{
  "n_layer": 11,
  "d_model": 192,
  "n_head": 3,
  "n_kv_head": 3,
  "head_dim": 64,
  "d_mlp": 768,
  "vocab_size": 8192,
  "activation": "reglu",
  "norm": "rmsnorm",
  "norm_place": "pre",
  "norm_eps": 1e-05,
  "positions": "rope",
  "rope_base": 1020.0,
  "rope_fraction": 0.25,
  "qk_norm": true,
  "attn_scale": 0.184,
  "bias": "none",
  "tie_embeddings": "early",
  "parallel_block": false,
  "extras": ["gated attention", "value embeddings", "hashed n-gram embeddings", "an embedding shortcut", "learned residual scales", "skips across layers", "capped logits"],
  "init": "normal",
  "init_std_qkv": 0.0521,
  "init_std_o": 0.0,
  "init_std_up": 0.0521,
  "init_std_down": 0.0,
  "optimizer": "muon_variant",
  "lr": 0.0201,
  "beta1": 0.95,
  "weight_decay": 0.003,
  "lr_head": 0.00962,
  "grad_clip": 0.5,
  "warmup_steps": 0,
  "schedule": "wsd",
  "decay_fraction": 0.702,
  "decay_shape": "sqrt",
  "final_lr_fraction": 0.0,
  "batch_tokens": [16384, 32768],
  "seq_len": 512,
  "doc_mask": true,
  "train_tokens": 225900000,
  "steps": 9969,
  "dataset": "wikipedia_en"
}
Each number is 128 + 24 x the weight over its row's rms, rounded and kept within 0 to 255. Layers, rows and columns count from 0. Numbers have three digits each. The size before them is the row's rms in percent of the matrix's.

# layer 2 MLP gate, 768x192, rms 0.552, rows 40-111, columns 0-63
102:125161147106145080162109159117138127076153148155149142109158164136115093093110156140141125182121118110147151128155144163168095090129099149109138109130091139109113138135090133068105088150129112
091:139104123143143112140112121128126138092122167099083167103125114166108113124124171119132124139099101105129135144119132121144058117130140125134117135151140169122105160148150131171179096123109061
111:111130151139079134125107124160127104148118153135100125141113152154126142155105152156113126108149102084126153149110174132096145137096110140100129129120102200168123161089158132095212150144101111
099:124147089104136134108141128108107103128105131119092146108123098075107129101148145161143118138114133125146157134097161168158126132181173093166115139137174102134207123130102113070127103167092158
101:113112113095093152112143111141105082147150142128162117104123109137167158138130181147100093141095144106117128132109147148087144111119154129125125157139170127184074134138135123106164166151107131
100:102125143142143124153113128129153138141102112096098095144193127131127071111142147111155127129112104080133137067110129093109135100157127109112117128109108168099096117106162114157156155139130122
101:135129126133134132150160124150121134113117145124179125096086098125134097139131089155109129116162135089130115174124132145157122197197140128128140137139123118107130137126127137185155117134107136
110:179089129049159123141169079176142131094139117177104093140126135131106150149165139128168092179139204083117142120091124129143143148118147110095137139124137140125133108093143108117125099156214131
091:128138149117112123118071152109139121116152126163152144134094121176134138090162139130092094154122122151125104119096078143133142121134118162154116134167129147095114091103171149132133105135109126
106:162073133111145136169159145125096089102123149121151131093113106130094147110104096154177134151134155134145130162136101130088122137130113111137128143136083195117120139122138116103168161117131179
102:119130138146163106138115104168117092116159117097160174058138119122138069115116124100120098163113158169123114136123090104131105128129118120150096118161142093123084125120126125089144133100188117
096:200112132097138109140129093111128114103143108132128162115128161142098127173118113171110133094148153128139137193190137139109108154115110119154141089121128136109125145139132146151138137165134052
104:116123145115138103169145148108145125136074146115185109107109115110062110147092103144133126134103115134092113125107110093096156153172117124124093153161138152141134119104157127093132141143164110
099:111119069091110100124108127099183139109125128106104126144121131130138101099159131117139113163138120115131128145125100118139130137163172134136154180118136121108144126108169114125095145097148078
101:166150124146108111119130150167158124172140126121117165150156157150128145071130123119161101115109105149130112143139125138076134158117094123134117170158143173187135092144145106087110129098128113
098:162102156124115136116127157172130144133158090098106136099117139141127118139126098158110100121147071104079153111128147142101149109110126147125161114125121124150137143138147120134167154116101120
125:158140116127127168137120142143149114121134078133168065109120103145115132147114126098149094105153156141103117124131130146123102162167146139122166122159116208127139190118126107099118110135134114
099:134153135128126164189147122091149155135140122115087155148126116130126168114115138154174146130155125081157101157114161130114140113155101140124151121106181127146105091159213142110172125176120153
093:120135093142167163131130126106118106156123089156102170143118182119153113132157143141128110161132097104122146120123110106104156129157121120121132134114144155101149116092140142117149105131127103
102:121158139126099121128087096116101154156103125151162124133117106103152122150123125127138102094143133170135131119142137095153131142083145096140132144095117122085137101095114150148175109145124132
101:127166128149113117152143152127134110125130147124162087136137127159106139133126157107158146124127130111146150118122150155099126109070125113134138102139138158148135135094126156129163141110120131
100:132106119148119124109139131132127141143116113130151104139152125138155160109126134112098099155109106116129165117136143145067138139108127151153147125090108133123118148102163061088156115125157142
097:121105121103143152105173122162114133099132145105139106133094082128116118144127087136120146126119153143124088134125139127165110166186107103142116134091111134143162106135106150131135107134128127
104:116146120098147128118147128094105157137139148135115137144140159109157103132105152131081136153121118116057164099128162149129115132132109158162136129099129105125097114144130137181128140132139149
096:188149144122131105159109141146144094115121137125169141126135147110149107080118138145112129117124133111133070115095132115138139103172167155156150090149110127125126087133146128167131155084142147
090:194118115115158121123130118110116141146123154105112122118148097121105146163157136133127127138112150124137122110108085143094045118113132132141122126137123177140128133149124124137176114153104169
108:156137096141166115087111099140138103090138117094171157175131127104107105170117117110140125142105116106065134078111154148126126137099126168162143137112130138142111165149111154058135112155131117
095:115119117163138117131167096162161098145116130154074123087142139144129147135149144104127116126131147105124126113094125112111153145143134104124114111114125151151140138144161108074129113149120151
100:129126113142134143134146107119116168143140155094170121119131128129134139126103141130155088156134146152063109135120171111101126180148144150174139131147092151132166154160121116155176094152080134
100:143113167138162094107088120126143139149143081165139130142095123141096138164152126120137141141134123109098099109152116143089116114130149130153138153140138140151083102101132130162157127145136170
096:140136179153092121151065124129157145112108095135162122124108115130103146134121134108143105115153114139130167129124122145120066104174140155104140110118153112097140098138120148124158121121176137
099:114140113139153134113105126162136111135123121074120142141157129147146135121128115157108104113165120180159131132103138104141097162154142217134083114103101145117146133078120134097094125151123133
100:107138130122194105121118116133151160095122127164115110157153157111125123114152125156114148162106156137124111102124164106154063157065148180161141120134094110093149118127185127123106174117157107
095:125137103113088154114153204116140157137118120161111142066110136156139169110122131082090091146124124112139109119079128103109120109155155145182116122115157095119108140101132130126118130115168138
098:121113095112116137118126094096139156092148038126130169112135129131123120105121123126111158109121119128110135173090136109106110121194128140143131053157123158140129163144151127129109126104103132
104:129152131159131143107079125105086160099083113112146130099143176159143156143109123130132200136099169123168120130134143106148121134157124128127123097113130178108115134138144129099102101122148093
105:137108129105129142159121133109109125131130152111131157095134131132170117131103170096119149122130131069098151144143120133154149165160121100155185121109126136121094134139122161125146121118137132
096:150166157145101125156112153132133108116178148111152129166149143086130109103129143158128142112164130133101137130122151170107147165085140089132156133141158162128108128137138152098145154148146112
104:093181130136135109065087127144134110108103117142129100139099137146154082180154146112139091117103108145130131145118154103135116130118130127150076139118124119170112152125141130133103097145109143
098:125112150123155124153124159130144165175137131160142116105142128114126115149141127103103130144111146149146115117096143133106166125122123165141104113140108160142093147106127132126120132106125121
091:153070159104126125161104099100129152092104159160121135073124117128125144109148118082136105123133138115130108176154142100109104164138112118109155158127170116131103115087159153124130096112120131
097:157142156133135096127152137160139144109136143129114125126136116099138110126054118113161133137125102107096153149100120116152089126098127116154136132159151137162148120140125099149149125128118086
100:101142145140101158184133126116153127120140131155110151132095113150138127127126121122104137116098118101144117090104152097102132129169185158148154113145129148137128161069192126117155106109163157
093:158123143132164138153124147158092123136162170119072129136084142110112153106085100126137135140148094140101051128116113160101100155096145113174113138094126094146132106126152131144120136116157138
101:086139124086191092143122147149140135133119142173121143187123120125112129102110098143118167105158167113140109129088091130100147130152145133081086160103141115140142144144119144125122148142127143
100:132074154092161134076118126099091100131138142150077114140116138108140126097133116150118135131158122120133122102156119174140162142096113146156142120143151157130115117113136126128164128118114126
100:142132123111185131135171140159170102143108131083122134135102137132089153143071183125161165107155104157135141112136085117098131161115128097167158108106101101106100104119133118154108112134170110
102:163139135172147124105118139114155094121151176096141142169149116149171120145147147139079120095128156100141165118107139136102108125162110143115094165129104173165090110089150111134116120099150162
098:109084121129092118137164169146119167125133067123082145117136150122128094122122103130121116115115108101139160138160127101112130119168119114147166133125214154201102144150122114121136122108107148
098:097117141115132122097126142121093092122157158128130102153122152107078141145143167125142159123131132133130069148082110157118140148116129099157161147146145130118099149106110095107160102159134153
102:118097111096085128162114165169081140153156153114116149135108108115159168161111129153144121130201133163123136138138172160121130090143107181121142133162111142152119165125115111132149138152148133
104:134117112139099115112160127121142129137189099098103137137134084197096118124163128165072115124141094128113119151138122118100134126132117117134079123139149130070117120135131106119104131115151145
106:135126115118111168141158143149147115110130153120106149141121126135115126101087143148144129073136128138146147105157123148089155147112112123141132115093112169185157131109109138098157142128143124
103:134096145162153058136127131140110096174114095149147097125170145152138132112089127156117140131124126102121124143137149176174125161142127132141156137034108154073092107080141115148123129109090124
102:134084149155134141095101147142111132136090074127110110157132138123126119130045157136157127108140130083109085140139139127137112125180112119113144143110163196159121121097120117126102145087122141
098:125146138133167140129133116122145139122172093110121124103154111114135097131127102098105156100134098079103099093112076128146097114095117109159073099135129148166102141104140137116142141113152160
104:112147130130121171133160114176146142127135129128144144142141105191150099138105096124169110088098116122118105158118142106108121119073101127160149086122167137104128127137137140108164132108123110
100:109124105135176142097109114158110124148164054123111168157111134163158133136115108140158165115137126136124146167150139133159111142119133186154111121120110151165105105088077119128124132112176114
101:127078180145162157161139129108117121128153143128143164109142131122140155108132104127109130142116127113168167075133156116154106130122136177127095150100142165116106109126193170149164135132149144
096:135145173119173130129139127104136139118121105113117150130170106101126083099121129114100128119116136144136083111132101125122141106127143128124096127133125143136140179136127088095068127103150074
098:076123124177165133134131136134064085131133159126130114139130128150145157109161159089128128140171114154175111141111078115164094179112112108196105159082178131144161139097110155132139134113122156
092:110128096144106139110141073133121100119111146077121140122157141128148115157141107137134153105119127122156133103124119119146117140124095182128150141103125129147102122126146134156159095150137132
099:133115096131133103063105123143097094109143112125143131136178137158146110098168139118137126150140134112139117150079159150129130099150181110164121135147118080154127131138113126123110135108111096
108:136140097125137166112136101168140091126117149191109124113126103134100136132101087169118150156097140078101093127133132158141109130136150144104144147127130157183156120120137104088144176144109107
105:128124145129122140168126131104097103154164157104112107106153162144143138142120172190130104103107122112115121140137122091116165131154091141105127131107122149168108141130150179158110136121142095
103:143109186118105104127165117127146091151117074173155126144117116160135115117143129149135164141125131180150093130109143131079057120126078128132107141123104130129192129079110123123140144123164128
098:111159136128169137108161147104176146144070102107120093085122138167140125101152118159085162179110131126101076112198141140158122093129139107094138116142116139113143137105133124135166138138155139
099:112148175108146104125149107129131114130132161159145117127117086120140143164102098129141151097118142144145110105096138144127075137130116121163133150165139112139130146146167122104158095149155134
103:153158117155094109142140120143114144119142112159107092109155140170099139126140130104103137178132135112150125137116101134122101127121096131118151135122104134112103179071125092124107119151156132
102:118120135109124108136119144128113128162182148131111144149120108141118144140159141102118135129139132095101102131165087124125152119148132160211124127091138164126135128136158130128096134142109131
093:123125126123127146124138130160123101135192116114150128085180160123123116137148089137134127124135121101170104127115062185168106116152130171109119158112151137117156135142136140157132168136126141
106:104130136140126144127123143193096107125091159152127099102194144151139145111111108156094139099130115135139102136129099108128146156089120090094135105063143139133093137085110119093101145101125141
# layer 2 MLP up, 768x192, rms 0.563, rows 40-110, columns 0-63
101:113090091124134112088140155138114114142135101097112117095101128099134082145123095102122116066132120144133116134129145087094161154132145115148139146122186110141128119158169104123141146128150162
095:098143140159137153148144115108164095129132100158129166110098130129111124118145183112086086152094112094114142139133137179114112127152110116125128115130120173109111122146129146095121083142157155
104:105125173122132133163140144150118126112130167130119165148133105124134100144136119137140135134148096120119176105123155121116120157095092111086093151135092188154136124088095126058150124152089103
100:091112152171131122135138151160106121141134098124155130136122106196156154096103099082133131160171135127120141141176125150098195133092085123102170144127115136142132120094116101170130129139151103
105:122117140163147115104083120165139142103117137156092152135166101139123116095115090090153109148095100163141133107148111135124140107099144124118129133124091165131173133113134137198135062191150163
096:126126142145146085143186153189097185100137164079139168121102121078111104127116139135102099161134107194136153120137121142147152142129092140105151114163102134134095134104168181103134104143134126
099:139146131150141135100096108093127109151072129087102150162155113120148128110088160161163150140136127144092160121134143159127131128089080138120153116120131139123119117127120168106111097167102139
117:181080125059139108141170092177145145107134128166088096169117110127125152144162116143184119167143200084127136116099121112152144141127141094083126147100116138109156105095146142113129102155200148
097:109154124147134116109119082110106134152097098098107099115151155164138135152106114133133159116120116135133155177183115113138139140108141157116140125122154151170136163135114142119110143100107124
101:138106168123120142102129118139155092163088119144104126138129096100133131087113149108155158100090107114147130075108089104123141147121159107124135144110147154120148094122116166161144103104149141
103:136138147168121112140103149055130103111145117099131143112106096129136136116176117089108156114130123104144125124120146172124151122091097118162173127138118116195123136119175150102121115140099108
093:126148104150114140118083145137124127039135129153119134108112126133111073091126092150096126113115111128097134151115130136132103132148128110141197148122122182125124142169095138112134083151144112
100:119103167138124106150079103108124110138085143114129172152094113127149149148172126104172147091129138105137132127110087112122128137176149139158142166111159150107143116100137159201126098100121111
098:121160095152132084128083111108168102137135117140104108138100087158129131142112113140118096149130123119153138123138136145131129090117128179154079096115120159143103128118147138120069160150092064
097:155085124122129140163136097122089131101067104120162073120123118122115152103111150112082147095117144137104162086125135113161127133135134105132114130107102069150098163120096103112085126126124152
096:076101101096143115132102132144126095155135154122182137118131137087109147121127136142126126077125136144172078148090115080131122109139135147111150170124112124112110116150151144112107128133147119
123:160164127132136150124120139133155080119124079137166081064135112143107112143114111134129089083094161147121103097114122148124086158171125120111143123169153174101158170098166112097141136143125124
104:130129129112117075085105151076103142129137130110153134103125133151132105083127100099090114126106132110115151110136088131128103114116115123134151134151105145106189157146036178122110114131157112
096:202128148123101086161161103124176146104123173114094119123106131147148104133128088119109151143119176169129090111131123085107101115115155121166080103147108175135115155135141123069079150107127118
095:137129131155115127122167139107131108084109125154117097171176128137155146146124172053135119125106128091128111140120144133109134139128072138135145136150110127132120130152151102119100153121193120
104:164136130134124117098104133111146163143129118129097091111103081150136139178140114165117143150086123154108143123106145116155068153127102131121101124123125107146072102157111134091133134118147147
103:131154124124126134091151111145137112125094131146170098141141148144140119104106127093153127103128106123141153093093139118074121125128159117153105102076128110099142118131149063124122102153150111
097:156115170193137063067097150108123123144116099130095112091161154101162111130134137121092084118133103131139123163155095138151124144097139168114157142120132104138122149159151102118135119099095114
105:115158120171110106141178134139156111135133131107172134130125130098166163177127098167197148151115152132141156178152096110141165149148172165103150117163145089103153124139120129077178139117126123
091:157129079120149071171154161161132140122141118108155146129157124108094117166096144127095141141123103146127156171088143132164124123116116133136138095122119091157121105106128127135122157070116125
093:152103113129112164148142123127134109129125151148096137142098106158110118139141159167170157121123146125147111179122155109092078152133136148149122114170116112127094102156122104131174153135119092
101:171054147124136105141160150164104150177176122114077090184095112106133124138131116134104131130116159136072131137115114134157106128112102148107140128123108120081091105136139156189129115148145146
098:113135126124125121122169123153127108158123133141113132077107143144144150091126125105122129121119143117146112108118127163151144153149124151134113102095113124124135152146149091067115123142149095
101:079147145122138145078137084140102115115123139126169139204106125112163113149128101145147122123112105133087136105120156140106120141154141107153131164147071103140148152192143127156178120190125152
102:096123103138194097158148171117119099169060129089150137140153091149152150145117139099135130131094122195141122134107101111134138133142108103144106128127132153125182095125131103133110127110113136
105:133136156134115150105124148118150124122140127117129118136099100165137135120121084126107166122136116083099166123178173142150116120150121133127130104120095131090118153085109131126166132088153129
099:090154094105122124130106118172116115170138100124165144166131136136091098111151107138135112122087176112103112156114119106127128125120090179141144096129120168105146114097146120104100125113137117
104:085105123103199143121118132131161174108123084140092096174155151092126114110148115131105150188120165126166161104138151136126066125067153206172117111158087130138155140139128122125109170134174150
103:159120126115140096137138087147188094127125168126108092136117136153108093152140098127156135130102138122125121124163113138137117087148110179083133067133125151118132135184145122134108151126107130
093:143137110107093161187141114103099166122119075120108159140150107130133123111102081108140144153179117092116158196084150096107109159158140144155121073151134160129120137135113135156136150125109136
104:120122091136124122130139124107116111151103120096119152147110098126108190137091130116138122104089137105144129152144130127105130161131170117146156094144123150134130123121126145136134136071095127
103:108143106101135138109124117116095091146141114147095123082095129065120176127105148147106110119108153140109104115162149109141126113140192177116167142108146125095143151090146134103088121139116136
095:115161121132096171104091155161132110113152132099159112097157142180127152158159082157108155134155163118107166139141114106109118164111109118073134154129133146144130113119107120098095159121100135
096:105080125150135176161126106128099118131133109120152124126171105084090186093118121116155144109131111159095127117145105159144121128154122107099198142142121139126148148126084110120136128104155115
098:146129158131139085124124151166131102129151136120096123114154147131134150144183140120093125130120131137135107129113119141112172137106132130122132150138102129126158139143157118142142094154097106
094:106119118110191109119146132139082107197144109088118111165137148149152113154134131141154122131134110124117159148121133118155134128135119146137122096148078132144154111130119137106142115135107150
097:139124129138194118090143145054135143137177124132128133126109109151130141122124114147156133156134141078156127118152089137094063131100090091161126148146160144141101098139097092150130164113159083
098:129152147128148195151104123104160164150126126148074160138154170166149121115117123105117098165096099110133146113136127132100155121120182152152145118156133147154156136086172142133125126127161167
091:159115140130155145113131116119128126169178120116118112140103130082068112105117139132114117140170138109128102129140126172151140141121121114169121113136128090131127145134123106124112112151104121
107:101104113134093095116135142114123141156150148108097127111108086131173132098135143138157126150120121152153148126158126133100153119122123114156196110139127127072125100078123124098109092114146148
103:191090111094114144129119125165094081139072116151104144133092150152085112143119112123101101128099112122108139151079121156075135078133139111154136099117147170148152115117131130123103097112122095
095:090137118107175148134154131134133140143101128099150134161102182120117156136110192105128145126127114124174117140161088154110121121096127149111146119091102129105092116100152065168128135137154117
097:171144107109176098090133127172122098105108127124142113128113159144128073159105134154117157114129164131110103101110125145187114106093146138125137163117146114119161086100089150118133160139117171
099:171142075146148134134140088133132080106107186160118106158122117130136135140138127145171119174125129151124120143115113164132138113135144131142119111146082095122131127137141148132107105191103127
101:174149135150115148162081120147153128133114122138088140160119106110149111096154102147144135111129128134092085137096152138091139099146162135146109137113121100083148168107131150102156130120163134
109:131085121087121114107114159163099120145151107127122137153133137103159171136142130071149138097115156153105161123138119160110115077138095108098115123128104139133154117134136138175155108180110141
096:075150115113149146138186094110113111130096098128152132126101145125093148112106118141126155119134123111129144151118165156124126148140131096121195107121117075119120134124170127149078062177126105
108:095137149122120098106136121114127130131107108140139136145154133086149124156163086093111131151126130132104117155124118111159085109109143128111121141154165109068123123131142125136081131134140094
097:194143163101090123141155158154151127133151142101154144124136115094130081119125105106108115126065066158133145136146141159097117113074115133126109107121079106125144130113150143117140151135127177
101:138078136150117137093108105138086130124112104089148125174097138109115131116076136127144130146096101114128092106136099135123114113139107146151136128104129180142161120174130115136105174089113147
107:141087141102140147085157125132128137137156116133148157109150132094063102105135131136096135127098106088163073144089115120144129117137129132138105149120095117161109106134122110094161155098197137
098:127129155076058102175145123094122139146162136134122123149132109118142129117112138140114120114072134145124170133118100123114160102122107141107124160109089122082066121106136096099131103118132129
102:145136074127171145107147127116108114161137080124096170126110162132162124131109092171125159134134133132106118176135137136191105091084145174148091117101122115143112125123094124131133157112141123
102:114128189167143167139119122160152124107118121153164095143155113158139123076152120129094114115140160188140153112173139090137131093142075129160101153122129121127125115140167130153118157136139150
100:118105111075138100146148131097127106113194116124132128167138128115077186127143123153128136123145126135114151149123182139096156138117107112132170126120096121146153095125132133131142156147124151
101:117141126109100108182109114110219110142122147155140103110107143138130117094111162135142162185098151133092146123136123155085139099146152128066125138147121136130101131136142138165092119158106107
087:101118150117136106124113112116106099143184102135089105105110150108131165102160150144105130131143145132149132114162090132126161129095120113133130129115120139060126145117124118114121143129096140
094:142118183084101146107132103119160202131143101126130107152102117120112141133141118136147131082164145164130154131102135124119187150120100078125153111112152169135165110128143159100145111124150140
111:171155140143147162108139083131191087152103168173117147069125117121100141155086141140142133141124128170141044115117106133122096102144128120091139107133160133152141139108128095147138109173102127
101:160099132147133158140115096119110131151140145160151115121096135159077115154131138141153122125136125105131104163128145139102126127123070132144102078112115115153129105126151141135132155119122069
101:142119172124121086164125117126151082133156170146108091131106143110156114105146123132163138141102115173124112095132140069148125119166102129158152103121119131111137111094186130123129141148113183
104:104118098127079148143098099158083121131156163124117114185093131112127111154105142110154102089092124127117127125103131109125115156171128113144086094123136119139115111115084135142068143131077119
096:121145131134117089120150148111154119110173135181066125131110120170117148100134141119144177118117135142146112150104149078114087126100132095120120123135137144134118150149151126102180089109111124
105:104110130101138131130075131139148119132154179131168179129130107137135148132117114109162104082097105127122117134143131112150115154121135128108068154132141116111148140207127184122123107134109128
092:100106136144125144145157133055150109113112140147109131110166138156151143105144131155131106119114133144122135132136129111123144136129146118136180082124119163118128124137092165142142094183143113
094:132144093141122154103123130112156084093088140119150129123133175120136105164156136171113110136122113108128159181084115128145107098150142166118103144104104138097140141135146121113164154146104091
# layer 2 MLP down (transposed), 768x192, rms 0.267, rows 40-110, columns 0-63
097:143145160120138136095146104124130146151114118146093136129134130195115127142150137111150111144095131128169113154114158116121114143173134175161103115114128147113101094113119118113119133080097113
098:161100134122136127147118126164111177131148128143170113096110151102155110111090104117080135127116132121107165109128119099177094140174091119149141136129112110131121121149126119124128129120112123
107:115153136099157167127097156094130164133128106133086144136143123101128103132106096144103138144163146123148147104136151137127137172128091096123130123100104153100128139115139135108134173128147159
106:120140140133147146103114117118178149194129121144156167109167114136096142125144108127105113150165185125150115128140103127139156114125166119108122124118082158147157094076121129138129127141166087
104:153145119109196153201118170096122100087096081098123113136130138161112125102116146124147119090096116121134130155092152104181110158148090169127148103143112142105152112122168137147127103092137097
100:127137121132094105079124113136136165099127104098145111158120145115141121130113102105125113077153164165165096136080136106130093128110098132107140132139123135152098143108124131130119102154113157
103:145125120121119145108112121140111137108101112152150131157108179141090121095160119152107075123139136088130130175123148141152094148145091163137130145180115130134072120157154106123125151115111146
105:126163021074135176116078112112145060129130108121152108144120106124116133104140104127106104139108132178131136096122157141127161104113105104124122120117138140111132115092147117153098095152142133
086:121174115152066117125150164130158100144144154123088124116139129079128139097155137084117155117145143152116112104139140129145112116144155171078141155118156153173094132089152144117122160144166134
095:126136084125173151104113128134110107078147096142131151133188132111137099128130103167133115085110113126100145106117125139114076113149101121111152123128128169113099141095115083122124135094146159
104:129133153113079097122072067083114131133146121133133078127158143159151145153129116150122128118139102101168134109131171146132151111112102124159121143139104133127132127132176146167133136136157110
094:130127126099141122164166131134095112119149120100141132151139142110093115141141137111117118094146100123147144124108127126142139112083107106091147100139115116148120098140162130121133172137124151
105:130138062100132092087113108131171156155140109122139142127121181155150174150139139147071097070117133114153131135094107140108130152123137100143132122103076131113128152138142110144122111106158146
096:137143102129153109153119137108061165151140147125114101116147107155138102114161131153116111093141103132120115153112129153104091108100169107178154098134142130137140117110150115173138121141115132
105:105116137127082144097121150107128097129112096161129097119141138127120103172095152125133106104102151137141113125119116147168084126136155184122147148103163140091133131089081126152149108078106139
092:137120217169141139152149106132125128168143153114158133112169138123092108152161150153107154143155099078142139126124114137074135114149125128129113117100132126096116119108123126072138133167134152
088:161098151117149107085189105109102166101155128135164112127126150114110143145100101109140113097153123183130144118128119150126133124137096124066146101133134107140143145130130114163131169120147146
105:150121154150129158124123120092144118139089128103139129095189119100130127104148082158120148100109121088099165139105119144114092137152115120174126128120126135175124120108171159122102116115123065
100:163144120091159098130142153093141159116113140151143084109110133167153137113096121149123125167108157131102114118117137158115086125103155153106115143131092139146138112126114158152146164086147186
107:104102107131086146125169122094153130129086151129124131121129121158133083151127125151126140151117114105185107142171110108124151130138103121136125138136143162195179152125101107140157144097147097
107:105125119101134122105158099166132162116172106177111108098123167155121115106175136107130176138099143114143159190131157152119146165111135127106139173131076150138103134140113105109120136108158112
095:116100102133109130160135095148102138107148111170170077151149054118133109128117167095132099122123114128116163118151114128128224143127149132094113119098130115094113088147148163139105112122149128
101:124132142122109173133103119128124099113067116137143087132147125139137115136129148110195124158109074112122142142100113100140136096095121155131103126127160112098109153102163124145126097109112183
112:144193129173146145125159086135109146139119149123091073123143125118147158117102125171151099077156139131112121106121085139151083147154199108125141124106161141176091098158094131092139149123111130
094:135095155077101124107158109140187132102132142142152107076093133125156117105158106182141176111148139091115176127100168129113125126158159124091173126156136119133114131098147080142143155131104161
095:099160146078127113137126165074136156121129129126139136081121106161129131132167137113114117157118089142122116086152145118150126143094130097119114141110144127108128157130117103147095102110108169
106:115127144141104089139112089105149095109148161139191109108145136159114116118174114099191087104129118090118125138129146083131089162130153162137143130160131122122157094143105126136114162138094139
088:101119144136168111120087112156131147133075131099126116107139136109147144121124098131102138177099127155099148137150125113115184138115110167135109115110102111119200127131069145114154108106133141
103:089099124073100149133121129133135097136108156103112150138075129124147106123133118114145096088127114095081143136113142130141129154104130143112108076096111134138106119107163103165119126149093117
108:139124168071130134098123147140156114133142140136130113139197145118080159137157137133128140084101148125137153120131144158139134108090121130140114125102109108111103138135119100170182140139163154
100:150123118102122144114138118148110147150184133167134172154144123123124126121056177143099081149134085119177095146139133174144095117104101130148161113125115139162111157104137107139115121110134130
103:108087135094154144145130129150146125116088132117109178127135158119133105103122081111166138125116109137129131139138114111129077122143098153135145070137141119139126143086111100155144122096074128
101:162106154142133135143137136112169149088106148113114149101125088131154120150095118127131132137092109143192118098164172140132127136150144132140146180124094120150121095130122139186147131108143123
105:094127162148109137133090126119120134123110113143148139119148165110130169140106174097119098125134145163121137146104152115124105138114116140143120120097128142115146150112165112124158106107129129
099:124146113151113102132145113137134125192106102121139152137123117117150131127137077135139127099157141105162126143110153074123108073131146122111181095168113112150133111159092130140147139137087136
099:122124107133104088128095136110131126123153114084125100100103172122133135142092100090135130162097152124143128109127152140094111120132142143141135101165108168110093107131095129105157164091161130
104:181069129181127119117131116183131129102098162114132126130156123152110150120097170123148165104100125164096111136118167112110140136171113119133131145113140117088123152123127154113127110146096099
099:150169133155086140169157123119118147098106159154111138148129088105106150145130137113105150142149106109127146108163141139118166147125125144150115131169131101091107131180143128142151121105147143
098:115115209159124167126141157133141086102114129126108121144125146183107184104112151114120163159136110119129126134131142067142158146123126136133104147131110143088142082093085112132128137097169111
106:148098161112122113130106149137111149116113131139092138140150136073136130109109094122159147110161157095167121121105135160149100128125130109174105134168134141178110106137150121079126151124125168
089:140129157170153118096151097149155146139136133167090129115145138181104127102118129131152136066159124110119097105130149142135097144134147135110093147103149126115118148122106141141179149096136112
098:123128099092077147155118125151121148188125119142158107124131118082136152109170125104164118128170104124128107117089121120161127125107078090128134126151167114138139097139116128156109120135128143
097:133089140107096144086132135141116168144115113144144139126139132127148131106132168126105138122121138141163147108114145128126139118092103147134157134163127153169115154143134103151137099144164145
103:115147114161093127137080144159135114096149117123131128128115091121131181110089113115207136127148125118122166126124118140139123129141124110165136145123128128103085089156142070127093138149109141
099:150099137129136118117125095155119132189141144133112125150134153122129114161064119110162122128079138093150070140123128112128141190128117138137143126161094138124140151113104126110073141105093147
108:172116130127117113105123126100135177116143113123090080140173127100171120114126092118109155151144092167130110109146134134118129119128114109147139093128112155107156178104095130109115092134189121
092:097102114153104120150136098120101138106102150153099100170115127139098127132127162094107107130114141173160100147095120150132138154104133119134135121137138134094102065163126134195127146153127114
100:105158109117127148141135120107102101144143186122087097131138090119104089128120126102166102085173120142111125119162127093134141159133152153128211129156106117172159146182157111136152151107156132
094:126141098157117171175118161103115116116144129121081138105124093144135140152101156139163087148125165160102091119080105150157132109106160127117114080142070117143118127114215064132141095147131124
102:167108189171103129130124103115142154168170133143156126150097128093139144142146115140125156162136101165137134123167177144124138106148167102140125102109105132134107134149105111116133112082148102
111:111119150146117133136063117115163097158160105106179135113120142138124125144159146112124124124156139146100125141087123099142134117086110097128111155175164158130073115119132080105108118129109136
104:157099151141105094139122159115157104138155117149118131141109085126137074083135114134160123115104120122161145140122111105129139086164093116119141105142168139122096129124085136091134166118158112
097:108122175113120178114084113118104133103133114084172124113133172127118109121128111108115129143147116110110122154108141141139122123118151190167130147088129132126137128116103130134162136094087099
100:073122128132118144121099113119139134093103144172121153177125152133167108154142136093154141140168149105130092139112130098164128128133098075120091129156156137083125139135130160128150164075132120
102:164100140162100126080123141165099143134109130126130148139137160125144127177066115134150149113159105158142145088129164077142148123148090099113103125121116155122117097157055148150143099125167155
114:156122092102122123104110113118142110143153147122093125185145141124152128168106116134124121141155121093180106112086111133140102110123117082107127129088128069121136108180157136124136126167118154
098:142091183137132152149166123106121166086167169104132169160121113142150135157115112179114136156119153156132122107139155145133098103146083087134126134137110147127104118115095137101087127117127141
095:140101122121162141146136144154108159115125104147077150123132119163109127088098090110081129074125148111149112169129142152149160141113154136157134122133131135158100105154133109138100162104146132
101:134132093133144125172161108142122153078120100154151105083115131144131097090124096181108148177124119129086134077130125167105135143105127158138180124160103173173129132164095137117138102121153159
092:153140125144110146129110123139165126097132123119151135120064149132109163115126136104125149156143159132146153122104124158112092158143138178112116133165110083098104118151073132132091136135117166
101:165066179147104140114134152144135139119133139121105126135129124103146141107138142174127145158111182142092190123149153131076105132094152121113139116148108121110113111110133181128071109127090081
100:160099171134117123137126163117166125177140127122126151122131107074158135085124176129146112122153118136126122078100145182167115163155138098126114131156114111140100168079120142130147144143116149
100:141104114150117095121099121139129148089108130164092177096155127142116080109137119135112139116102138117099131152121124154139125124146144131153114106127154137161115140130133149110161129097114155
108:105113131095179135143157149068141123145086163129124125152097073059086121125143168156134163108128102138132095129138121139138126135172127128131162157126137110157140132178161131104102114146106147
108:146122133146155158110134115146170150137125138161118102103124097157136135183137117161102079113100146131127085095110144131144122113152144077124141115120129125116135118075139132141176123184135133
108:114115152128095115170120134118152141118140158113119139124149139137161116163073141156094117146108143090109122108119159176108146154132110103149087085124118124099061125115170103146135119147117119
097:124165136144136117127137109109168163122165147106130132092119139116183095151111108098115106144110147138119133140180094100148149156141125130119139137077145131156110159137153107139090176154110144
092:125069145143136101155147166162188115134108156146169122102111139121114094128139117140119133094115098154084160113140168156141143147148145142116157114136128083134094113118133214126092161137114146
093:108183153135108143134140094147186113139158120150161134105188123169122129141150142144116155138108129102119157118109104151136123130124144113141136112143133164140121103144149158119111113117188108
107:133125161152136118125124132157153170125131121158158111093128125118145141114116109145142159118079146137112152123113099158115091160100137125157142094096131155105122141152100149093138157148132098
091:124083154112140119131169130167138105163099151129149091129101157126121133116174168151097144111133084103130162134147089126163108117182103116139130144144161090180158119144113134147133135084138133